Weights of a small GPT-style language model, trained from scratch on English Wikipedia: normalized queries and keys.
Each number is 200 + 40 x the weight over its row's rms, rounded and kept within 0 to 999. Layers, rows and columns count from 0. The size before them is the row's rms in percent of the matrix's.

# down: layer 14 MLP down (transposed), 1024x256, rms 0.0942, rows 132-184, columns 192-255
# up: layer 14 MLP up, 1024x256, rms 0.188, rows 133-184, columns 192-255
down132,102,293,212,155,198,226,195,198,151,199,195,220,193,145,256,166,231,266,117,228,232,187,158,194,197,255,161,267,185,205,198,171,183,165,163,128,199,184,245,191,162,205,68,217,167,206,177,166,183,142,206,274,174,342,211,215,246,170,260,226,131,221,244,189,181
up133,106,269,239,188,243,230,199,215,167,209,235,181,182,137,247,220,163,160,180,219,226,180,242,159,155,216,93,207,182,118,244,231,289,192,174,219,177,163,155,171,159,190,209,180,267,171,140,219,232,188,189,198,203,146,257,183,178,192,190,237,163,150,208,308,228
down133,101,194,187,210,207,170,166,289,273,215,218,182,241,220,185,169,203,204,231,192,190,152,186,209,163,147,131,210,181,147,238,258,193,237,225,199,291,193,239,197,234,222,205,202,115,201,190,198,177,224,259,138,230,182,218,279,182,255,260,169,166,171,237,144,137
up134,105,214,286,139,219,165,226,178,216,264,268,229,187,220,145,204,179,230,233,143,188,271,217,240,132,160,170,177,167,207,113,170,167,256,183,98,163,134,187,189,212,161,267,205,164,285,239,166,247,220,199,208,173,255,194,173,162,180,268,148,75,214,269,269,221
down134,112,210,116,180,213,214,132,226,148,161,200,187,178,208,179,183,205,188,173,254,219,233,241,214,200,171,166,163,273,304,193,167,220,211,227,183,233,104,140,232,242,155,196,248,243,212,295,206,210,103,219,202,220,302,153,178,172,228,237,178,199,158,253,160,246
up135,102,133,188,169,222,187,215,162,158,154,249,150,216,246,233,132,212,193,193,146,237,218,200,282,189,215,216,134,200,260,206,248,138,298,197,204,141,144,208,144,202,247,263,183,162,196,193,165,194,194,162,165,228,172,144,270,135,188,286,226,176,135,179,164,295
down135,104,205,182,227,210,154,208,137,242,173,212,188,284,235,164,227,200,154,282,121,188,197,184,191,217,167,262,182,244,224,201,238,170,150,228,151,189,204,136,232,234,235,208,161,255,166,236,216,211,184,206,209,227,137,230,264,255,231,163,253,163,215,163,116,135
up136,106,128,261,228,223,240,132,141,202,212,279,273,189,317,111,191,156,108,259,265,199,199,163,211,246,274,189,188,245,238,130,135,155,136,209,221,148,207,181,130,245,237,173,226,225,226,208,143,94,204,180,210,158,210,212,237,187,143,163,197,202,249,163,202,234
down136,100,198,148,181,186,242,197,135,249,195,216,191,188,161,250,217,221,209,145,159,228,177,182,240,188,122,212,186,202,293,135,207,190,213,184,136,234,155,188,192,204,230,150,194,210,235,204,198,285,213,197,229,189,188,245,127,106,167,270,236,241,195,212,207,171
up137,103,136,195,90,264,111,191,164,265,228,212,199,279,236,156,193,229,180,149,126,230,253,216,149,217,226,183,208,237,185,231,183,214,146,165,268,261,230,246,252,177,216,224,204,125,207,198,261,177,195,203,154,186,219,198,264,169,225,240,190,150,169,142,167,159
down137,100,182,198,227,174,192,226,236,234,217,235,148,171,202,197,221,200,214,270,218,167,270,191,181,160,182,189,201,196,183,218,172,304,225,208,161,136,261,216,160,164,274,234,204,159,209,264,245,226,199,145,235,203,187,277,167,242,167,185,131,206,193,181,249,120
up138,100,196,178,154,261,245,249,180,177,181,183,280,265,152,162,230,220,229,242,250,206,219,220,148,198,139,230,173,173,220,260,209,203,212,156,269,218,195,267,267,258,155,242,245,216,186,207,250,220,213,215,216,225,223,216,245,185,229,184,128,151,240,218,172,168
down138,102,188,201,151,186,155,173,222,173,221,180,219,176,111,184,170,213,178,186,216,150,159,221,149,130,163,235,206,231,201,209,143,181,114,240,235,167,233,254,159,198,153,246,166,157,208,251,311,200,229,224,173,233,229,178,158,177,249,147,185,162,193,195,189,180
up139,096,217,227,164,145,217,230,147,157,202,179,205,214,185,264,239,306,202,230,179,137,225,315,201,197,225,186,204,220,130,208,220,200,213,249,136,195,172,164,184,167,157,232,213,198,178,136,193,203,159,225,231,204,252,280,263,137,185,196,150,241,181,169,156,155
down139,096,210,233,130,174,196,197,154,136,238,183,172,162,238,242,313,261,137,249,187,214,209,244,174,189,163,237,269,139,211,127,224,191,234,128,190,267,213,217,170,294,246,193,201,225,256,199,179,89,242,226,177,220,212,270,234,197,142,223,173,183,224,133,213,185
up140,104,215,217,165,197,251,163,184,207,227,232,163,195,194,205,225,119,270,251,278,198,185,233,204,196,262,270,251,185,176,195,237,221,182,187,262,137,220,197,169,203,219,291,237,224,139,192,247,188,186,225,194,238,265,199,237,244,209,137,178,170,160,206,279,199
down140,101,164,152,230,198,199,219,176,178,167,156,219,232,162,148,179,235,150,178,263,139,158,253,171,255,186,206,163,239,89,161,186,178,177,146,140,170,121,228,225,202,217,146,181,235,243,239,257,217,167,200,212,200,205,219,228,137,214,220,236,205,167,255,253,203
up141,098,248,267,184,179,160,235,239,236,198,232,208,327,251,184,133,162,193,135,145,171,226,155,190,189,272,222,178,224,208,201,136,164,208,230,236,187,129,201,264,217,176,203,241,158,221,145,237,251,206,196,178,220,211,194,214,194,173,170,139,126,142,178,124,226
down141,105,173,254,212,157,210,174,200,214,175,205,189,213,199,260,195,154,249,237,201,200,229,168,182,159,234,176,183,226,142,190,175,124,132,171,165,224,189,184,222,266,212,212,264,235,167,228,193,135,254,125,242,185,159,214,251,172,239,185,162,203,98,197,155,234
up142,093,188,259,183,195,283,187,149,113,250,266,174,150,180,152,170,311,253,228,182,198,229,194,181,182,223,170,181,282,249,236,189,249,256,190,210,177,197,229,218,170,138,238,270,187,171,211,274,278,186,227,178,247,260,176,203,209,250,134,155,198,219,181,220,126
down142,098,210,196,234,254,249,168,105,224,165,237,179,199,184,194,191,179,252,236,205,219,216,104,86,225,159,209,166,197,220,214,190,196,187,187,226,239,200,182,143,127,206,175,254,226,192,128,333,160,187,124,262,267,242,188,230,330,201,204,273,215,229,223,194,164
up143,103,260,237,194,154,194,233,252,215,179,114,207,167,228,230,209,131,149,126,170,128,277,215,123,187,219,177,249,259,209,135,244,231,236,161,179,193,198,231,186,121,234,187,179,177,302,133,302,138,192,176,161,282,208,273,156,243,256,223,161,127,212,231,260,256
down143,102,176,244,166,211,210,251,193,272,232,184,224,219,198,231,203,159,235,226,146,238,243,181,154,259,230,153,142,186,149,229,263,167,187,153,208,183,175,167,239,193,158,163,183,183,232,189,132,209,191,128,130,178,223,197,166,176,205,176,276,224,219,229,117,291
up144,106,179,193,220,202,208,222,192,173,178,214,214,228,145,164,207,203,214,157,242,162,162,197,145,141,224,121,156,179,150,236,170,173,210,221,227,146,190,248,111,193,216,239,225,242,265,234,199,193,185,196,210,223,227,213,225,212,240,196,185,217,185,191,243,243
down144,103,160,256,164,219,236,150,113,132,203,209,183,116,232,262,239,257,170,129,251,164,166,213,208,200,188,188,168,203,179,209,246,162,227,225,151,187,228,211,238,232,158,161,168,136,231,205,198,251,120,120,201,200,201,206,243,210,184,221,222,242,183,240,261,213
up145,096,219,159,161,216,200,234,233,222,194,205,278,159,246,254,271,244,193,226,147,237,182,205,157,193,292,143,290,185,208,172,172,289,147,176,161,237,277,197,215,235,277,262,118,210,222,172,194,210,167,171,216,250,175,139,193,286,135,172,178,140,170,189,186,168
down145,094,142,252,182,220,236,199,269,191,201,154,215,168,259,237,164,192,196,219,232,152,289,223,207,82,222,169,198,202,238,218,257,225,173,144,213,231,237,205,212,216,160,145,169,140,146,210,200,206,193,159,200,195,164,125,171,207,282,248,173,160,178,245,232,121
up146,098,160,163,169,259,174,243,188,172,205,197,162,220,134,164,205,217,168,235,200,217,183,264,220,119,146,201,183,184,105,247,141,278,195,228,200,203,204,251,172,162,271,241,236,165,196,283,179,240,225,194,264,168,178,264,217,238,284,199,227,195,206,217,235,136
down146,102,180,253,156,177,181,275,158,234,232,178,188,170,231,216,229,162,205,166,167,244,113,231,180,221,192,247,251,166,173,82,224,213,126,228,111,222,267,223,227,176,200,145,212,189,169,236,203,229,228,224,181,214,193,213,205,243,113,293,172,254,201,190,264,230
up147,098,121,245,190,212,189,240,168,213,241,166,169,171,176,187,172,243,228,185,164,255,262,209,159,282,300,157,260,153,182,273,183,229,220,251,155,185,143,185,142,202,217,128,197,193,110,170,156,213,250,191,176,182,223,150,240,193,229,150,162,155,146,202,127,203
down147,102,275,220,235,200,128,221,228,173,198,189,254,241,226,226,245,203,187,270,262,223,259,201,219,225,144,196,133,211,209,179,119,201,170,244,230,191,215,244,209,201,195,221,198,176,234,158,203,137,188,267,189,192,168,183,169,177,209,239,173,247,208,264,169,284
up148,093,160,231,143,229,194,156,193,269,219,216,212,109,207,189,169,159,267,231,158,264,155,160,240,235,140,220,184,163,239,165,221,153,256,224,193,202,185,185,172,170,143,236,195,212,217,152,191,262,191,227,234,227,149,127,194,217,183,224,259,214,120,196,172,245
down148,095,177,192,265,147,194,205,164,259,130,204,164,209,207,231,253,154,162,253,203,250,196,307,204,212,163,156,226,210,302,152,246,156,179,141,162,234,184,255,184,184,240,165,147,179,232,209,207,150,244,162,282,214,179,219,156,174,169,194,225,185,207,163,224,205
up149,111,202,153,227,169,228,214,244,136,124,238,143,226,167,232,244,208,182,222,209,206,77,150,251,257,180,199,118,221,235,170,150,256,205,160,172,183,205,212,159,235,247,175,198,217,198,155,235,207,237,150,164,202,187,121,181,211,224,189,224,179,162,176,200,186
down149,109,166,185,191,173,255,211,183,147,155,263,236,142,248,202,207,205,240,254,193,151,207,168,253,274,210,152,180,248,227,213,115,200,214,228,151,217,172,198,227,226,98,199,185,120,201,292,160,222,222,186,202,170,201,230,161,261,197,208,175,193,227,154,260,225
up150,095,215,252,170,209,151,183,229,199,170,197,255,224,175,191,197,201,146,177,243,209,255,155,192,251,186,259,221,217,227,125,240,217,250,201,274,183,173,210,240,125,167,218,154,137,229,150,232,205,198,253,278,198,223,254,180,138,251,301,147,208,211,171,156,215
down150,098,211,249,222,238,234,148,198,211,207,233,161,296,157,172,249,201,168,175,175,164,140,152,241,177,219,191,159,140,187,231,207,176,297,212,201,200,226,234,207,209,168,210,250,243,220,198,212,267,191,241,169,184,182,203,247,214,192,156,239,195,186,142,224,150
up151,106,260,147,173,192,245,203,203,234,144,255,228,210,172,239,212,126,233,204,185,155,197,148,174,191,183,158,208,234,236,82,229,254,147,187,127,139,213,223,243,179,236,199,182,167,157,281,165,142,281,156,223,138,183,205,151,207,149,134,153,272,218,151,213,183
down151,110,241,165,218,237,274,205,220,237,144,280,210,206,247,129,175,163,156,296,203,179,254,147,201,217,253,198,198,234,227,236,241,236,209,186,179,223,196,158,189,174,91,186,114,182,154,153,273,190,180,162,120,274,148,212,212,261,174,176,228,200,222,200,181,271
up152,110,189,212,257,132,227,148,168,260,176,188,153,230,187,185,234,198,248,173,181,181,167,201,165,175,217,187,246,235,179,237,225,164,181,196,184,157,145,115,224,212,253,231,228,154,192,212,190,145,159,201,166,146,311,265,172,215,122,220,190,162,235,213,169,179
down152,103,236,247,188,199,170,250,273,225,326,239,196,129,164,165,224,231,180,240,247,207,170,186,183,197,171,168,155,193,214,256,193,167,234,299,242,129,175,186,222,236,213,240,232,201,199,188,189,151,227,227,102,222,237,191,289,170,205,205,239,149,190,191,210,201
up153,102,159,209,251,224,190,247,154,145,161,261,202,203,256,262,214,187,209,251,223,191,263,222,240,261,119,221,159,181,215,203,258,220,194,230,236,147,70,194,214,224,142,178,164,184,149,195,122,151,216,111,243,151,222,212,146,208,182,215,182,203,218,176,303,182
down153,102,125,188,193,247,237,196,206,277,221,244,218,228,137,162,205,141,242,331,269,206,195,173,155,241,209,209,195,309,230,161,158,214,188,216,232,87,204,264,167,291,158,211,213,224,216,254,215,248,199,155,178,260,230,212,251,188,216,242,263,220,173,185,138,207
up154,106,275,173,203,184,206,152,137,187,149,215,188,197,190,170,290,160,231,196,162,230,112,211,190,213,209,251,173,196,259,191,141,193,155,203,195,191,260,161,163,163,225,197,296,93,196,226,204,116,213,192,157,195,211,166,173,163,199,188,105,149,140,263,249,189
down154,097,245,212,222,150,155,205,201,210,134,174,182,168,174,99,231,111,193,228,160,162,173,120,85,180,207,261,181,186,201,293,150,194,171,215,186,167,265,231,195,297,203,186,235,228,248,132,112,223,220,225,258,209,183,224,178,163,305,177,262,245,238,212,221,198
up155,114,227,193,243,232,211,167,229,287,215,246,100,247,211,225,188,217,257,141,286,220,219,200,101,204,314,273,206,150,177,233,218,204,263,143,252,227,194,252,213,109,150,258,212,262,237,163,173,223,184,157,275,218,210,188,188,216,196,268,193,106,160,208,198,217
down155,108,241,211,172,174,233,177,155,166,193,157,201,222,284,204,221,281,251,161,169,214,180,226,232,172,243,260,203,203,232,211,237,171,206,234,231,223,198,173,209,155,193,219,190,192,236,142,116,236,221,209,195,138,130,174,241,182,230,209,102,224,159,96,243,224
up156,101,266,206,155,202,159,155,169,211,232,303,210,266,267,202,222,129,204,198,182,264,198,201,163,141,202,258,163,201,217,211,189,138,168,289,184,136,202,192,237,223,240,178,125,139,205,154,236,190,179,136,219,279,172,238,182,264,220,194,229,236,212,213,196,164
down156,104,259,243,186,225,138,213,223,197,228,140,195,200,144,208,233,199,243,173,141,201,172,183,173,184,226,226,222,216,238,129,174,175,196,298,186,125,241,235,205,187,220,140,180,179,207,241,144,212,233,239,219,180,192,222,206,164,223,116,183,232,214,210,191,147
up157,107,257,145,181,199,184,189,141,176,236,159,204,228,165,154,173,222,208,198,218,222,142,117,148,207,195,212,145,198,213,161,266,186,197,266,264,159,234,191,270,183,210,186,249,257,208,101,163,228,230,282,239,283,155,188,144,204,189,260,191,139,168,197,164,186
down157,107,225,222,185,261,194,180,215,263,211,149,219,164,217,233,194,195,256,165,211,211,218,305,187,246,156,181,100,231,204,249,194,184,129,191,190,219,244,206,218,240,192,256,209,207,178,175,168,115,142,171,198,184,261,126,228,166,226,136,236,175,196,204,235,175
up158,093,211,248,145,121,189,242,175,184,211,212,185,197,111,240,238,172,242,167,202,162,293,172,204,298,234,199,219,180,173,191,195,199,285,136,215,165,144,180,273,202,202,196,252,264,197,183,154,210,243,225,197,261,206,216,173,189,175,194,148,199,174,208,216,152
down158,098,195,145,246,154,204,211,228,163,130,139,196,175,214,215,197,238,250,267,223,196,252,256,191,180,222,109,142,126,263,158,192,103,120,181,189,187,101,219,226,212,179,188,192,188,296,235,164,246,198,193,194,226,193,203,184,185,100,173,151,237,174,174,263,207
up159,094,182,219,237,176,203,157,169,203,208,191,228,151,208,267,201,168,187,242,193,214,233,155,213,190,167,184,166,188,271,182,264,181,237,189,220,211,277,144,177,199,147,221,151,176,165,147,201,203,244,175,239,169,209,234,186,209,230,196,241,269,248,103,203,150
down159,097,238,221,213,199,205,192,178,205,171,258,191,261,191,232,172,191,219,212,265,150,281,159,165,176,207,206,168,252,233,168,160,205,280,186,204,255,178,150,167,203,153,231,127,159,162,162,158,198,254,245,227,259,212,189,155,210,242,188,238,142,214,165,223,214
up160,104,155,169,181,208,182,273,209,177,237,279,185,196,152,184,117,244,209,140,186,189,167,174,209,145,187,206,163,226,221,220,188,191,160,235,183,152,159,271,260,174,175,220,177,228,248,226,189,249,224,214,199,148,196,239,180,184,292,170,227,247,147,244,155,202
down160,102,225,220,271,159,202,175,184,171,195,182,229,179,189,204,301,179,226,190,181,207,261,300,157,180,309,203,192,223,189,214,262,242,179,246,276,233,211,177,182,173,206,203,234,164,279,113,228,171,241,180,222,160,150,208,221,178,179,183,241,234,290,154,282,174
up161,105,170,186,252,187,160,210,198,198,249,200,174,134,223,234,211,241,155,218,228,192,202,186,192,240,200,241,223,203,221,238,274,172,168,219,202,141,187,155,200,265,187,173,148,148,213,172,148,176,188,240,195,178,220,166,192,182,221,282,160,233,183,224,196,120
down161,101,148,242,248,154,175,161,214,236,222,267,251,202,130,192,184,250,213,232,132,273,174,217,204,264,192,176,210,166,177,190,178,179,225,192,199,175,140,122,169,246,227,171,177,206,159,177,203,173,231,283,230,229,205,214,237,156,197,213,156,218,238,175,201,126
up162,102,196,201,128,268,182,199,180,152,220,281,251,244,250,200,245,215,174,150,152,173,224,222,236,237,147,205,215,232,147,220,190,181,170,194,196,275,195,255,185,254,147,222,208,169,212,231,220,185,207,208,186,244,262,243,194,228,150,211,223,168,187,185,270,236
down162,101,252,225,211,262,161,229,206,250,250,180,199,118,175,195,143,169,210,216,205,239,151,157,231,269,177,220,144,162,224,214,220,214,213,191,238,195,232,251,169,221,226,202,158,212,145,208,277,265,258,267,219,220,169,189,123,167,137,216,230,139,210,178,174,99
up163,104,224,166,121,300,244,185,210,140,217,274,183,216,250,198,214,206,253,178,184,197,160,200,171,210,216,150,228,197,188,178,182,188,187,162,237,168,178,148,174,281,219,253,278,196,216,169,213,213,192,163,174,177,213,219,216,195,200,160,187,152,175,203,207,259
down163,098,187,219,194,186,218,161,221,138,159,205,202,149,211,126,171,197,212,164,188,191,226,128,226,212,228,186,211,156,190,206,232,283,232,171,210,137,143,167,169,173,154,206,226,156,280,181,186,220,275,191,173,213,228,190,280,192,221,228,225,192,190,173,163,202
up164,100,218,162,216,166,177,254,229,168,126,209,198,227,287,248,159,214,158,185,161,184,182,216,249,173,271,204,186,222,214,194,279,227,178,281,236,228,167,195,190,200,153,214,191,172,230,165,136,268,141,238,189,173,215,153,250,188,145,181,181,214,134,175,253,155
down164,099,199,215,223,219,197,191,223,243,152,224,223,243,160,204,142,162,204,194,134,159,241,212,227,242,221,178,209,221,239,173,244,296,184,134,243,213,223,183,195,177,214,188,241,195,220,173,225,209,142,173,235,151,215,201,208,134,180,188,153,200,189,222,149,198
up165,097,148,168,159,178,201,178,234,207,217,229,285,207,139,241,252,145,156,224,159,151,288,182,202,188,265,147,149,171,166,110,198,188,256,263,236,201,171,230,147,202,222,196,189,197,142,191,235,166,178,148,267,180,218,161,209,199,155,208,171,124,119,200,259,194
down165,099,148,252,213,202,144,187,260,237,309,132,202,185,206,166,191,270,172,127,161,189,257,200,159,133,191,165,236,231,178,221,156,136,215,190,244,161,194,229,168,178,118,187,145,267,209,185,121,141,233,152,255,213,214,192,191,189,167,199,188,298,225,223,189,171
up166,103,143,158,129,205,188,241,171,275,181,210,159,149,218,168,255,167,275,194,193,230,230,200,247,229,164,221,228,209,183,197,216,237,160,219,195,215,212,219,233,144,184,213,179,176,236,141,168,193,156,228,184,156,205,202,151,181,187,200,169,166,214,237,217,152
down166,102,76,228,196,266,185,198,248,199,269,228,180,164,96,213,141,189,246,154,215,203,205,209,204,180,175,206,183,177,199,245,224,221,211,184,135,233,211,196,194,162,182,171,169,227,142,174,275,178,225,174,291,212,239,154,270,240,259,241,190,209,247,198,213,169
up167,101,198,267,181,185,275,204,189,132,165,174,246,205,186,272,193,144,184,181,223,216,232,181,200,254,224,196,243,275,212,184,133,195,252,256,177,200,259,283,178,159,212,227,169,197,241,187,136,225,92,192,223,183,210,167,187,176,208,205,127,198,203,195,269,233
down167,099,199,232,214,208,207,135,172,244,268,226,183,230,306,216,253,203,100,161,194,175,224,70,228,198,165,152,205,124,212,203,234,223,230,217,194,247,166,241,163,186,237,238,151,214,208,132,152,187,212,265,210,157,173,170,192,209,204,206,195,214,203,199,217,176
up168,104,244,209,185,142,233,240,228,140,200,163,174,180,237,237,155,205,313,269,200,111,144,116,195,193,202,108,147,111,219,222,255,217,180,259,212,226,249,180,170,261,275,236,241,179,174,195,201,213,205,194,214,152,242,195,170,205,210,219,189,133,187,227,221,210
down168,104,212,203,177,187,139,128,144,209,171,142,227,222,192,237,277,255,164,221,234,209,255,185,191,184,189,261,192,192,186,204,175,208,236,189,237,273,263,169,196,200,210,171,112,180,200,138,218,155,189,163,254,129,175,147,238,138,185,215,186,140,189,198,195,237
up169,083,188,195,162,177,217,303,196,293,196,278,216,255,147,132,198,195,233,180,223,262,187,293,169,226,171,220,210,210,156,184,109,171,172,201,241,202,213,187,147,208,189,209,219,225,229,115,181,223,227,213,251,188,174,142,158,233,200,192,191,169,225,204,168,221
down169,087,145,290,251,201,172,132,256,184,110,180,275,177,164,212,247,231,175,176,213,221,201,170,184,169,193,167,136,149,211,192,280,226,245,216,178,194,207,213,174,196,176,228,199,258,223,214,193,223,194,219,199,265,178,176,155,213,187,219,246,248,275,260,200,196
up170,104,154,218,121,202,276,192,249,248,184,180,207,183,172,231,246,204,234,255,170,269,202,252,197,257,183,146,178,182,182,225,178,180,138,214,169,203,203,167,210,244,240,196,189,191,197,181,240,236,214,202,190,203,252,175,223,256,237,99,145,214,154,146,183,170
down170,103,202,221,237,172,211,192,161,207,237,104,236,186,114,236,167,214,190,230,202,175,223,275,161,211,193,175,259,152,230,212,273,218,261,180,169,132,181,151,202,182,183,232,222,174,171,245,283,221,274,189,229,192,211,188,255,208,160,240,198,164,208,217,214,244
up171,090,149,231,183,205,275,211,206,151,219,196,156,107,204,234,145,216,239,163,184,181,179,261,158,214,144,151,218,264,165,291,225,232,132,184,233,125,194,206,171,202,214,198,235,196,225,220,176,125,192,242,159,218,187,195,235,191,200,227,149,149,240,187,243,196
down171,095,163,204,175,180,209,242,166,175,170,208,229,222,261,267,138,226,244,218,190,147,181,228,235,252,189,219,255,267,271,318,224,236,222,187,254,174,188,253,166,229,203,159,209,210,257,227,202,166,227,199,234,223,183,189,230,212,143,146,198,247,234,225,195,164
up172,102,160,208,127,184,188,258,174,224,258,291,140,243,182,152,191,231,133,182,186,246,250,309,200,205,256,132,168,246,184,230,186,252,266,197,235,192,246,233,154,234,91,188,166,200,165,165,174,214,216,191,176,112,155,84,199,213,216,134,200,188,198,207,235,120
down172,101,215,196,225,191,164,159,191,234,141,179,214,185,177,114,212,279,215,259,145,203,143,154,197,204,213,197,244,125,115,125,182,185,174,239,190,201,145,204,180,238,178,169,183,222,255,275,220,180,258,199,270,229,169,203,182,293,249,247,224,158,197,149,224,154
up173,107,219,144,177,136,174,246,240,250,235,239,161,198,164,211,135,260,235,192,219,241,162,160,171,165,156,167,188,254,195,210,195,197,207,226,194,237,196,220,177,232,193,294,212,277,224,212,179,254,139,201,224,199,242,222,267,194,257,184,189,136,179,234,189,184
down173,106,238,200,226,240,305,121,210,220,216,216,228,182,285,122,216,257,198,194,168,164,229,136,195,246,227,169,250,260,241,188,146,234,205,158,309,216,185,139,215,161,239,178,176,172,151,202,209,182,220,220,158,151,217,184,173,82,189,183,195,190,205,176,236,145
up174,098,137,189,219,211,165,183,189,220,157,298,236,193,196,203,195,170,248,163,186,196,143,149,202,226,137,241,197,199,212,147,123,245,236,210,194,193,198,175,171,157,181,258,209,183,257,102,244,178,143,241,253,146,198,185,155,196,144,141,212,192,173,211,229,248
down174,098,210,170,180,267,180,185,252,185,151,189,207,135,216,177,187,196,159,175,170,275,230,235,192,168,223,174,212,177,147,185,308,132,222,194,184,216,154,237,244,215,206,203,162,214,198,196,125,180,185,184,247,226,189,174,242,167,273,206,290,223,184,273,146,171
up175,099,290,191,146,226,185,198,241,77,210,177,239,141,200,124,155,154,191,247,192,212,179,194,196,233,241,149,137,275,246,157,197,208,200,173,246,167,226,151,235,238,182,189,120,175,206,157,152,212,148,225,166,222,202,170,171,176,196,193,157,294,178,207,184,121
down175,104,351,197,226,197,197,234,186,160,151,163,208,236,251,246,180,212,167,123,157,210,166,172,174,217,188,199,161,179,176,247,177,204,171,237,220,177,211,125,217,188,188,192,142,183,212,192,173,228,172,187,221,206,204,156,178,222,202,197,168,183,164,195,187,4
up176,104,171,312,143,226,229,239,177,231,188,247,200,178,194,144,192,178,122,249,181,182,244,174,178,258,152,167,219,216,111,221,225,183,246,162,259,199,187,153,194,224,239,154,249,166,236,190,150,247,146,239,142,215,220,267,186,231,207,254,209,169,237,169,162,187
down176,100,244,135,209,180,167,267,241,204,251,254,291,244,212,177,195,169,223,189,128,219,187,150,277,203,205,223,276,172,137,255,189,206,154,198,214,178,232,263,202,230,181,229,196,292,151,161,164,247,223,170,159,190,205,175,140,169,215,182,118,261,196,253,249,228
up177,094,155,190,163,232,232,177,226,146,312,188,188,130,154,170,196,205,216,230,286,124,157,210,134,171,197,195,181,212,188,115,220,202,129,110,196,209,229,285,171,179,178,177,167,136,131,193,185,218,205,199,196,270,270,171,177,232,201,174,267,194,212,206,222,297
down177,095,212,255,224,211,237,221,185,225,157,148,103,166,262,197,261,161,177,193,178,194,221,215,187,281,207,288,218,139,137,216,226,160,172,308,187,185,240,188,212,234,200,211,265,207,258,160,180,174,184,169,228,162,222,210,136,249,215,108,163,182,169,158,216,176
up178,103,197,262,178,293,193,226,194,256,191,165,246,199,168,236,196,234,215,156,137,210,188,220,247,190,218,185,163,210,208,280,166,283,220,197,143,239,172,152,228,163,164,224,186,138,210,225,232,231,268,179,178,142,174,248,210,181,174,264,213,132,153,285,262,212
down178,103,214,205,160,206,225,311,132,220,239,210,57,184,249,165,248,168,190,181,179,205,215,252,220,210,236,179,218,264,178,254,227,253,297,227,180,295,225,216,183,177,181,160,207,206,172,218,144,198,205,160,219,120,205,230,222,237,206,217,188,148,248,146,147,168
up179,102,193,235,194,192,204,197,110,189,262,239,205,112,174,189,263,298,215,197,184,191,192,207,173,195,244,168,172,229,171,224,224,196,192,148,179,328,139,205,177,174,127,188,201,207,231,147,223,204,145,167,147,203,190,225,183,272,169,257,188,268,167,236,235,191
down179,099,192,251,204,182,218,171,192,246,222,180,206,192,146,211,227,194,246,212,190,118,165,189,180,219,272,271,216,238,198,173,285,192,230,137,190,221,225,205,178,176,119,130,237,186,189,202,281,144,161,219,258,154,233,218,237,267,222,183,229,116,154,227,216,153
up180,097,145,186,155,215,180,124,173,200,167,195,225,183,124,181,163,198,212,161,212,279,182,247,226,271,238,217,165,200,190,169,221,140,206,192,223,239,168,183,141,135,256,258,106,163,183,121,254,133,193,190,241,220,271,269,245,181,163,231,199,208,162,254,146,232
down180,092,201,206,238,261,227,257,146,182,258,207,210,167,169,186,164,215,242,185,199,191,171,233,210,134,228,217,218,142,150,176,240,165,176,247,201,168,246,237,170,236,210,245,202,153,238,203,274,265,198,179,199,163,234,226,221,182,256,206,199,194,122,234,257,252
up181,090,178,264,200,208,262,205,119,186,186,258,242,200,154,200,181,293,249,283,240,218,273,212,215,193,166,270,134,220,193,190,250,211,228,228,213,202,214,237,153,179,172,257,227,134,220,228,211,169,184,227,171,204,263,160,211,259,241,208,242,170,170,166,230,184
down181,095,226,219,240,133,160,169,195,186,249,230,146,170,181,257,175,211,284,100,171,189,150,205,187,163,189,207,184,246,213,174,224,166,252,199,241,211,241,201,190,179,181,127,186,203,268,183,251,185,210,240,216,167,241,279,179,172,181,251,149,199,192,174,226,163
up182,111,200,132,141,163,183,213,209,258,269,171,163,235,155,191,260,190,140,212,187,192,208,239,188,273,192,235,207,228,208,210,222,225,186,205,170,211,171,195,170,204,222,98,214,134,154,220,258,267,155,184,194,152,149,198,193,189,169,250,245,118,219,254,198,231
down182,105,224,218,195,268,145,247,223,225,201,236,199,235,173,161,234,295,244,258,254,175,163,194,216,123,230,226,216,229,206,209,213,225,234,179,222,255,155,166,237,153,128,256,144,194,126,257,204,213,167,204,141,241,170,145,186,150,213,179,173,232,227,243,152,203
up183,098,224,178,165,246,221,229,195,176,216,199,200,222,163,179,192,246,184,225,273,211,101,194,195,211,226,118,205,185,194,249,121,161,182,220,268,222,243,185,47,182,178,178,250,185,205,189,232,187,207,216,256,180,263,93,262,218,184,231,176,194,215,288,195,259
down183,092,187,192,271,132,220,195,215,190,215,180,188,199,168,271,189,197,246,164,175,220,162,116,185,220,254,193,294,241,214,231,173,157,179,182,183,150,252,186,126,254,225,173,178,144,259,157,131,246,171,206,152,162,157,154,171,160,231,229,217,158,207,208,244,234
up184,107,202,170,117,313,235,185,186,229,201,216,181,164,160,220,233,152,217,233,123,190,249,184,180,169,128,257,196,236,193,155,209,249,193,161,221,169,175,193,193,210,152,217,199,208,201,197,152,169,181,246,225,158,115,180,269,236,221,194,203,179,215,182,178,213
down184,104,258,264,249,228,196,215,172,216,198,146,191,175,205,239,158,229,215,224,183,207,187,205,192,200,220,254,194,237,220,211,243,234,202,191,208,164,185,201,194,244,106,205,284,169,115,79,250,132,252,312,244,178,240,179,216,255,168,153,247,168,193,216,144,143